Weights of a small transformer language model.
Size: 8 heads of 64 (4 for keys and values), MLP 1344 SwiGLU, 56.8M parameters.
Each number is 128 + 24 x the weight over its row's rms, rounded and kept within 0 to 255. Layers, rows and columns count from 0. Numbers have three digits each. The size before them is the row's rms in percent of the matrix's.

# layer 6 attention query, 512x512, rms 0.183, rows 106-127, columns 128-255
095:109113129106131132091125094118124157122122134124116138128126112098123113155119089087114138140145105165078108185125127148155143130163151168104131135145146150117130089140122134137183131140134183105159139130145149113096129097099120125154147137112122162140109165144123108124124129084109130142127085139180118154120126132143137123112105133153033134147113101139136111164167113134084129127160
086:160136114147110150110140126117137109125123127151154102146126188088111127120157119115122139141132126099121083098118125117129116113168153135102119121190119111119134111125136146106152156145153131161154092095098140114121104081094133107111140176133153129134116101162155144150142106135135137107141140101127135072150110160171109119132147116160075104141116142098127127155112127127137148101129
089:097133140175130129093093165149158168129146140112158152065149169089140129177132092141133214083143112099170131155142140093160158130149147101115095157091134174134102146111093155124153127104133107146110124100110107137116146137088129116130155108138150134131100106095141141132129132104123169138118138138120131159129114127106153136170127136154138104155100111139111129152149160131126149153119
100:147100119106155088103110121130136172164167106134137152146109080119149114091143131142134160133097102116156165127121123131114112131147156125122108136141146120145161169104115153157124118112157107152073082103160132124111118137128147133140114132118156100117158137117128093132150081132121152133127119113161137129091154167130118122170117116116177142103151122123150156084112137125139126103134
094:121133109084115133145163073132114141090084078112123110150087150111117156106107113117116113128129132113128093116149155094118131146156126128148163135136144138105139139121122122138139120070102112143135160102116156105164131108108137117136098157117136116121116133153124090140150166107142087151140157104113131075140114103151109110142141151107109129117078124107120073144139134154070126130130
091:131146149113117098149139103092125133072133154128124134134114084126181137111104091130105152148160093092134130131140099117092134148129125133170119135107059151149136151130118110110132163074110196113132140111105130156063108107114081155143139155097160172142115128118191135133086116143104133127140130123144128137115159113085155153139097145136099151170127082061127100126102108118155085139160
094:105140145116111132122138154138115102072108135131100139156155098141108160093154132146115085099166159156124163157108133133149117103131103115126149146130143133133146086095140134182112142146153119134151134110113098121141108122149177135112142133115148108111089063070118152131082168097145161095132135151100099100120113093084114097094101146094135115107109130135105090093184162152103120145083
087:130139143135117172158145116147127172132148101134179117089135135160108110175143117126145122147083114180118141116155121165088099115143128091089126086085161113132151117116120124134144136134116118153098130109166122147138126152113090113104145175155088128162139145129143165084120106125134103115139130114138112125119119129090157133147132118110139140126081149168150164124117159113126096107081
087:119108130152133100162144125151187167149152116073119132145097143124124143142129132125092107172087130119155126133159125117105183108142140157093171114125123132115084099164156113108132100147120156109140151114139095140136168139133146137135128130098116177124151095096137067128158205109124144112140132131156124116125142118148133151123078092175136127133119175093124112119110160094108152120131
091:132144122109152137123077150142090117114086143152104112155153136138125133145167153152122146113152132104118158109153185119110135129160114113071120096131187108121124129120119144131152127112132149102088133110142103139129149159106167168120106150156159136123169186152118108123117129120135156128122096143143125081125153104109147096119176150102167174169118112126121097107162124129125177099144
084:178170083098095118143091145128115103150124154133139115145143123132134127137118120124133149106144119154159171114080118087111138147114136145113109129093107129097172113117084186121134119106133096133163122129114183119121088123124127153106112118112082101135148069164083124154086153110106161107147161086122162101071077161147131161132157110148148143165104147126154096092120144166154143174173
096:148179119143147083130125164123129095151126082106131139148149160128081135165148099133115147056149135141122115110132131123150156125117112113121115098142137105140107102098115129115117131065156157128149141170138158126157150151119181121153185125124147148073090085126124141169122164088121154153143158187130109076120124139165152132112112129136141116117138181068126112164135138177110099139149
087:167147082133146145128143140140133104138142124101154134125091146110107150135105167157086120159146100132138130099146115151143136096149108133131130150117119113132088099162161136157134123145153140134127131144116143110123099121161107144110117107111141117134113152092119103161127098128132115133122148120084102107119156129105086120075105140161128149143161088143152094155131064082126126162135
096:112090100121137113149135110152128092108145148107111148167129108085113158119096100116125171119118142153137166107110117168126124162101090112127149141147121143098117100130131134085155146123130135120066157136143118113164158110132129138133126162142118142121101145146120173138115117127175136139093118129088147123147111144104129123102105147139135086134158109148132145168135105097112088099144
081:147134081106132132124120116119106119146129083129128107110105102137135129079169128120124125124134162134150096170160146122103102126154093113097117091141129129126123110141098088118072126103141103145100149130143165089155150128125142151100134145113095103134161087116139087138102132144129158147139142100100133141149099109121137128097119147132105109113094137145142132151116160164117144143112
088:146166106108121122141104111117119143121127182080119138109123105109138075190128107129182131107123116072123127105096124158081122148100113118104121109152161095137139149167153134119138123146133122109118141124124165145123142113111111104117149100121110085124121161106151116057101129127182133149117109110145119128135107114106126137079141132130096109110101100121127110139105121089123095162109
089:129135087130101155105099166114146147191135141107154097089113154084125119103115094131129120143103129069110145131125155151141103119133084122134139098101082105135141129128143148088110154152120131112090121124092103112130176140132130112143129140136075156111139167132144158158128094152127157132118087162168113125119121161131086145089117154111131123162158136119128135160121156150112157101116
095:118105147108063149121131106119121167173108130131106113176099079095146129133121079106117126084089098156164123113116153113176109147142123124148110128130088151121155098112110136131146163102176135156145111138177146112132144130113144140155090098103165100127129146109091125130131104119158131113183114098118127106108141139080139152110089113134078115102118149130133121149141155121085150141111
085:127150143135130109144091131166129153111121143125147141148124132133138152111139103096153102134126131151153115103154108123131167122130133135208133143127143134129147115128132100094142136135152129088107132125131124083126151123103161154137144111111099153111164109125161105134096152116112153137170141113109113161102187147091109124120141130107130125130156132108136135072114109116126158143139
097:130128142078146125136121155128137099147101116090178138132068159184094098116123118099091151134126133148141144104076162144109128132107161102134105149147133135128129130136133085126091186097089129150112089111158121102171088111167130107164157125136136133112153152099162091171131129135099124137116121152165184135151094112142118139098118086104111086137111121093161134166144146116121101145125
090:167151094115118116168078146127114126143109113129124122150164151116128114119099099159123143171130113099135098140115120136122096105111130131140150135136099129118142123122102120139119165145120143133082137145141115203130096123177112129104172155102140130100122131115108119122120113201136116119114106120101131112107085128086142138137080128114161140140108112154101153113141138157160138167121
083:118124081150091159124151125159151150141092122162154132102128172161124071164138154108146094100134152126115109145114080117102134119125114118127135091157153128119121142083119152161114123158105155105130119123120157134110120082123141112151133165108123143134160133125125133126116131121119174133096129146122117165139152146118088110080148140118101110151139111132116136117143138080101130107112